Part of a small language model's weights.
Architecture: LayerNorm before each block, no biases in attention or MLP.
Each number is 128 + 24 x the weight over the matrix's rms, rounded and kept within 0 to 255. Layers, rows and columns count from 0.

# layer 2 MLP up, 1280x640, rms 0.0323, rows 607-623, columns 448-511
[[114 150 136 145 143 119 143 125 116 155  83 126  91 146 140 120 118 121 119  86 136 111 138 140 124 150 139 124 116  94 134 125 172 134  83 113 155 146 187 107 170 129 105 137 106  93 141 142  99 164  97 185  80 111 119  83 150 106  83 120 153 127 171 157]
 [157  82 133  73 115 131 143 126 167 118 137 136 137 153 106 124 144 118 146 135 136 164 162 136 131 139 134 131  92 114 120 158 153 120 119 132  91 103 135 116  89 115 119 161  89 132 170 138 125 106  97 140 125  95 136 123 155 120 145 146  84 154 142 134]
 [120 113 162 131 116 153 135 120 112 115 111  98 157 130 160 179 159 104 136 136  85 109 120  63 111 140 151 105 173  92 152 106 108 142 120 137 127 142 140  80 142 119 142 120  87  90 113 118 106 140 123 145 168 181 169 163 161 127 122 127 106 127 159 147]
 [ 96 160 162 151 142 161 124 132 174 109 149 112 104 152 141 139 130 140 136 141 147  88 105 138 141 108 160 132 129 173 146 137  99 116 121 107 104 134 125  81 128 118 107  68 137  80 157 120 110 145 125 102 108 146 113 147 129 154 133 125 131 108  92 121]
 [191  97 138 185 120 121 132 127 122 154 108 163 152  90 100 103 150 154 100 121 161 105 143  76  95  93 160 125 167 120 114 171  98 103 142 108 144 112 100 102 126 124  74 154 112 143 145 144 138 110 181 156 150 104  96 141 138 118 150 141 136 147 128 147]
 [188 150 135 138 146 118 134 150 120 119 110 105 110 105 137  91 157 109 141 116 147 169 123 133 161 161 115 156 115 121 160  86  93 129 137 116 121 137 119 118 153 137 132 133 109 176 120 116 107 140 129 114  98 128 111 121 137 119 115 124 157  99  97 118]
 [148  96 145 124  95  91 131 119 149 115 118  75 147 115 168 148 126  87 138 114  96 144 109 119 119 109 114 122 133 141 112 141 130 151 105  77 105 117 139  85 128 152 129 105  95 151 173 111 166 184 165 129 104 158 117  97  81 107  90 138 165 140 138 132]
 [ 98 119 134 133 152  73 144 115 117 116 132 158 141 115 119  85 130 127 126 107 111 137 134 171 127 149 119 154  90 127  80 128 154 146  74 154 149 100 110 156 115 132 105 111  81 151 133 116  82 101 110  82  96 182 105 124 137  88 153  96 135 182 108 105]
 [133 120 134 100 155 117 132  91 147 173 157 121 150 134 116 141 159 142  90 115 154 109 142 120 154 123 138 110 110 127 120 145 149 116  94  97 173 146 104  95 109  64 163 144 135 135 171 114 112 134 130 162 109 109 170 148 101 107  94 119 149 141 143 149]
 [176  76 102 156 161 112 147 136 139 140 119 102 147 130  73 157 168 160 103 109 120 128 123 159 176 110 119  96 147 128 120 153 179 158  91 138 107 130 164 151  86  95 101 170 107  99 112 139 122  70 130 115 143 149 128 146 111 143 137 129 143 133 116 123]
 [113 108  85 109 101 150 151 120  79 147 148 101 115 119 151 130 106 165 158 117 155 117 188 126 116 114 162 115 101 140 179 128 131  98 123 147 170 105 104 108 160 168 109 152 165 118 151 143  98 107 170 114  98 115 140 140 106 132 125 121 205 126 158 100]
 [160 159 115 103 141 108  96 129 175 148 149 128  98 131 126 143 166 128 115 135 103 126 144 130 120 108 127 145 100 126 131 144 200 115 118 151 161 129 135 113  73  94 169 129 138  79 131 100 145 153 117 137 119 142 118 142 135 121 149 150 156 103 154 137]
 [116 106 115 135 157 136 141 138 127 165 124 150 132 135 102 135 142 131  93 101 127 163  86 119 152 106 104 120  93 116 100 143 136 146 155 139 113 165 106 127 123 124 157 121 133 117 132 149 135 140 156  86 155 146 106 126 156 126  99 133 100 143 121 105]
 [ 99 146 126 111 119 131 105 175 116 103  92 146  84 120 144 108  78 118 140 107 116 121 143 149  98 124  95 121 165  81 100  83 128 113 120 183 145 117 135 121 124 112 143 143 141 126 115 136 103 127 144 134 129 123 134 146 135  81 133 131 108 171 161  86]
 [ 94 130 153 130 124 129 143 144 142 143  99 111 160 122 152 120 142  95 109 152 142 154 102  88 131 159  99 117 142 117  80 171  89  98 188 107 125  96  87 160 119 125  91 141 114 137 103 152 139  90 117 145  87 107 153 170 111 139 117 156 121 146 135 127]
 [114 126  94 130 142 166  82 117  90  80 140 112 134 116 108 160 154 147  82 146 114 101  92 183 158 105 112 140 112 156 109 125 133 166 100 118 121 170 128 131 140  97 149 109 119 124 106 137 171 130 161 119 133 107 138 149 135 164 142 149 131 140  94 104]
 [160 127 138 201 116  99 138 133 153  99  95 103 106 103 135 100 121  88 153 118 154 120 127 130 147  96 113 121 142 147 128 105 130 114 132 124 103 115 143 113 124 144 132 168 125 150 149  80 127  89 125 158 106 134 156 101 144 147  91 128 115 127 132 126]]
# layer 2 MLP down (transposed), 1280x640, rms 0.0277, rows 607-622, columns 448-511
[[163 122 102 113 136 102 110 175 169 157 127 121 100 156 112 102 113 131 120 127 130 118 160 128 109 119 150 109 108 116 170  41 171 133 144 140 115  80 143 108 140 133 138 124  76 143 141 127 130 136 131 123  97  59 135 144 137 121 155 130 103 133 124 178]
 [112 156 127  61 115 136 138 147 100 121 136 122  92 125  78 159 145  97 105 150 122 125 174 141 137 121 102 158 156 129 142 121 140 112  74  99 171  97 149 141 137 136 104 140 118 116 101 120 107 100 106 133 136  85 141 139 120 122 114  97 136 116 118 110]
 [167 111 137 138  98 137 118 112 108 120  95 112 106  83 120 161 180 147 115  90 148 142 151 168 160 156 112  96 100 103 141 139 140 163 140 125 148 170  81 113 149 139 102 163 154 143 164 116 111 107 139 134 153 112  93 130  86 163 123 127 110  98 111 157]
 [164 123 150 154  89 105  95 120 140 121 146 102 124 119 122  86 158 116 117 183 110 111 122  89  98 117 117 113 137 129 143  75 144 120 118 111 115 123 152 100  96 143 160 159 159 166 133  87 159 103 146 155 155 105 113 160 154 127 134  95 113 115  96 108]
 [126 137 116  85 116 129 113 143 115 153 130 145 117 145 116 105 103 119 138 163 139 149  82 139 102 133 129  87 126 127 155 127 128 128 150 132 144  92 148 102 162 102 125 114 112 130  77 149 150 169 151 121 116  92 118 106 136 156 116 152 144 135 112 146]
 [141 115 167 155 135 143  96 142  98 129 135  90 129  79  90 151 124 129 155 105 111 154 138 154  86 148  99 132  92 129 120 100 156 117 102 150 146 142 107 176 119 115  61 120  95 137 116 137 125 132 137 106  78 139 157 125 137 102  97  88 140 122 100 118]
 [129 148 124 142  89  84  82 143 130 117 171 112 161 116 124 120  88 118  78 103  87 125 161 147 145 113 127 117 117  83  97 137 117 148 147 153 124 151 100 145 133 102 102 127 121 175 126 105 146 124 125 104 156 153 102 156 133 128 144  88 115 138  98 103]
 [156 141 130 137  90 113 103 137  82 154 105 156  94 100 118 128 125 121  93 114 145  76 116 140 123 115 105 158 140 178 136 116 161  99 175 136 135 130 135 111  98 154 132 142 167  73 110 120 147 169 129 155 135  94 140 133  88 107  95 126 161 135 128 114]
 [100 112 101  84 135 169 127 108 135  75 140 121 155 149 122 120 158 157 173 136 108 149 144 130 157  88 141  81 121 140 151 193 119 155 125 116 150 164  86  87 168 110 122 181 107 141 115 100 167 141 130 151 162 131 135 148 101 123 124 138 131  84  82 142]
 [183 169 150 126 139 115 147 137 118 153 125 137 152  78 146 125 127 144 109 173 110 154 161 114  97 129  74 104 127  93 104 169 104 104 109 128 133 113 102 176 143 111 129 117 182 121 156 114 154  90 112 104 142 120 127  92 162 123 135 138 131 140 135 124]
 [114 140  95 153 163 126 157 152 137  85 128 130  88 111 104 117 102 147 126 138 131 134 152 108  95 140 144 120 141 116 110 125 149 104 139 138 145 130 152 123 168 128 106 141 104 180 118 149 148 143 153 122 136 113 134 141 114  96 165 134 152 134 106 159]
 [135 129 122  96 138 128 143 188 138 146 109 184 138 145 137 128 130 134 144 122 104  98 129 154 121 110 134 121 146 108 112 101 103 133 161 151 139 119 151 178 152 108 124 159 152 166 158 164 140 149 114 139 166 157 128 141  73 122 138  84 124 104 105 146]
 [133 120 149 117 140 111 117 120 131 139 100 154  84 108 114 148 160 131 132  83 173 147 156 148 128 156 135 151 146  95 124 117 129 131 172 133 156 129 118 162 132 157 118 102 116 141 165 128 125 118 172 130 110 130 142 108 140 142 157 126 129  97 147 125]
 [120 145 116 104 131  94 134 113 141 128 115 177 136 138 121 101 137 101 177 135 174 136 119 144 117 147 127 155 175 120 111 110  99 149 104 151  88 111 108 107 121 131 119 188 133 138 112 122 144 150 155 150 120 125 167 122 119 149 109 185 132 175 106 118]
 [148 157  92 112 167 134 139 111  95 119  92  93 120 108 117 130 135 103 150 116 145 122 126 137  85 138 130 120 155 139 132 137 123 112 121 119 139 111 113  98 136  88 130 138 137 125 127  95 181 127 105 161 121 145 120 159 130 117 139 128 158 126 129 161]
 [105 134  61  89 123 107 136 101 132 116 143 108 176 101 183 166 144  81 116 122  94 108 112  90 149  66 114 116 105 151 101  81 163 141 165  82  80  90 119 117 108 111 124 109 121 125 122 107 193 149 103 127 154  86 117 144 121 115 125 108 121 120 136 163]]
# layer 2 MLP gate, 1280x640, rms 0.0338, rows 608-623, columns 448-511
[[119 109 146 112 112 118 125  76 111 182 125 169 164 116  97 144  97 116 104 133 118  92  99  94 125  98 151 148 124 149 173 131  94 141 111 135 129 143 102 117  96  93 158 151 105 121 150 153 112 125 122 125 171 136 108 178 139 108 104 143 113 135 127 131]
 [130 129  74  91 111 129  79 115 127 137 107 115 100 134  51 122 135 128 148 177 126 128 109 112  83 149 140 139 123 107 100 121 137  95 123 128 123 101 139 100 153  85 152 108 114 106 139 134 124 133 108  72  88 123 142 152 155 127 115 136 137 152 115  82]
 [ 98 140 124 145 101 136 181 139  75 131 135 148 130 110 164 117  61 122 160 102 119 139 121  69 154 149 145 150 136  88 124 164  84 153 120 133 101  82 126 111 122 107 133 110 127 105 130 139 150 150 123 114 105 146 123 151 121 159  83 104 117 161 162 161]
 [145 140 154 192 143 124 162 123 136 120 161 124 126 142  77 167 142 115  84 116 112 121 141 134  88 135 116 122 115 119 103 146 119 131 136 125 120 161 156 123 145 129 127 128 157 117 134 135 152  98 136 109 144 117 125 106 165 128 107 124 113 119 111 127]
 [112  95 141  97 110 113 128 117 104 146 119  98 143 139  90 152 119 163 159 141  97 100 125 137 186 136 131 137 148 128 107 105 182 132  60 129 159 156 128 127 109 132 181 110 126 120 139 132 123  99 123 168 108 120 118  98  88 155 177  96 109 116 154 112]
 [101 102 128 119  82 134 107 124 118  88 118 117 114 136 147 112 119 143 144 113 161 135 107 138 129 139 150 154 143 138 168 154 110 131 149 127 122  98 103 125 173 117  92 152 116 136 127 132 124 134 132 162  92 153 131 127 153 158 121 113 167  97 149 136]
 [124  83 175 126 109 143 151 164 111 153 112 107 165 115  80 131 134 163 130  77 135 101 129 139 133 139 132 167 100 111 133 121 130 171  89 108 144 141 139 110 122 141 122 114 109 116 147 119 127  76 120 104 139 121 107 153 121 109 153  89 128 138 103 124]
 [112  83 147 107 102  82 120 124 124 122 145  94 115 138 155 105 159 107 122  94 136 154  83  55 113 131 144  96  77 128 106 112 127 100  69 154 139 134 146 165 100 137 138 103 107 147 153 134  89 177 127 159  95 125 130 100 129  96 133 152 145 112 163 139]
 [127 141 117 174 118  88 124  97 134 121 108 143 134 144 114 112 139 135 155 168 119 151 148 114 137 123 120 148 153 127  90 184 128 107 133 114 151 144 123 150 143 190 152 118 100 135 139 131 150 124 130 115 136 133 168 144 169 151 125  66 166 104 109 136]
 [155 185 119  94 112 127 154 163  91 112 135 114 103 153 137 153  87 121  87 170 127 155 114 146 109 137  98 102  99 156 107 141 142 122 121  98 107  77 123 150 140 135 133 135 163 124 105 122  94  88 141 110 146 139 149 107 158 119 175 169 129 113 129 140]
 [132 125  78  86 101 121 107 159 155 113  93 122  90 138 137 126 155 148 156 150 113 111 149 142 114 140 152 117 143 126 131 127 133 148 138 160 138 133  77 124 129 137 120 173 111 140 145 176 127 128 123  95 128 146 128 156 125 104 111  89 150 116 120 147]
 [126 165 106 111 120 164 122 117 122 114 111 189 155 131 140 149 146 115  83 126 189 110 115 130 128 103 154 120  93 148 130  64 135 134 116 164 120 137 124 104 105 112 125 120 109 122  82 130 106 147 132 139 126 113 111 106  72 137 149 133 111 106  70 132]
 [128 157 113  99 113 148 158 161 118 129 108 144 140 131 146  84 138 109 104 131 111 141 149 116 109 152 143 140 124 131 169  95 120 175 107 155 126 155  94 117  97 122 118 118 124 125 122 117 103 132 151 133 112 147 171 103 151  94 143  91 150 166 172 142]
 [138 174 122 200 126 141 133 147 134  77 150  86 147 128 135 111 104 147 164  92 113 143 134 139 125 123 136 141 102 147  97 119 135 130 158 138 101 115 157 178 188 147 109 119  99  84 139 135 152 126  92 147 105 162 162 136 132 180 158  96 112 165 143 105]
 [159 164 145 122 130 135 129 112 162 147 144 157 106 119 124 126 117 107 142 116 181 112 116 148 108 142 113  68 141 104 172 152 115  87 105 143 142 136 134 147 145 132  93 143 141 151  98 171 124  63  95 124 116 114 145 149 144 142 166 100 117  73  98 123]
 [162 151 114 171 128 135 164 142 179 159 161 133 107 130 117 116 127 140 139 150 144 146 122 153 137  98 132 128 145 172 156 123 138 136 158  84 146 114 130 150 150 141  99  88 111 101 148 125  99 121 102 123 109 114 141  97  80  70 138 100 128 110 117 109]]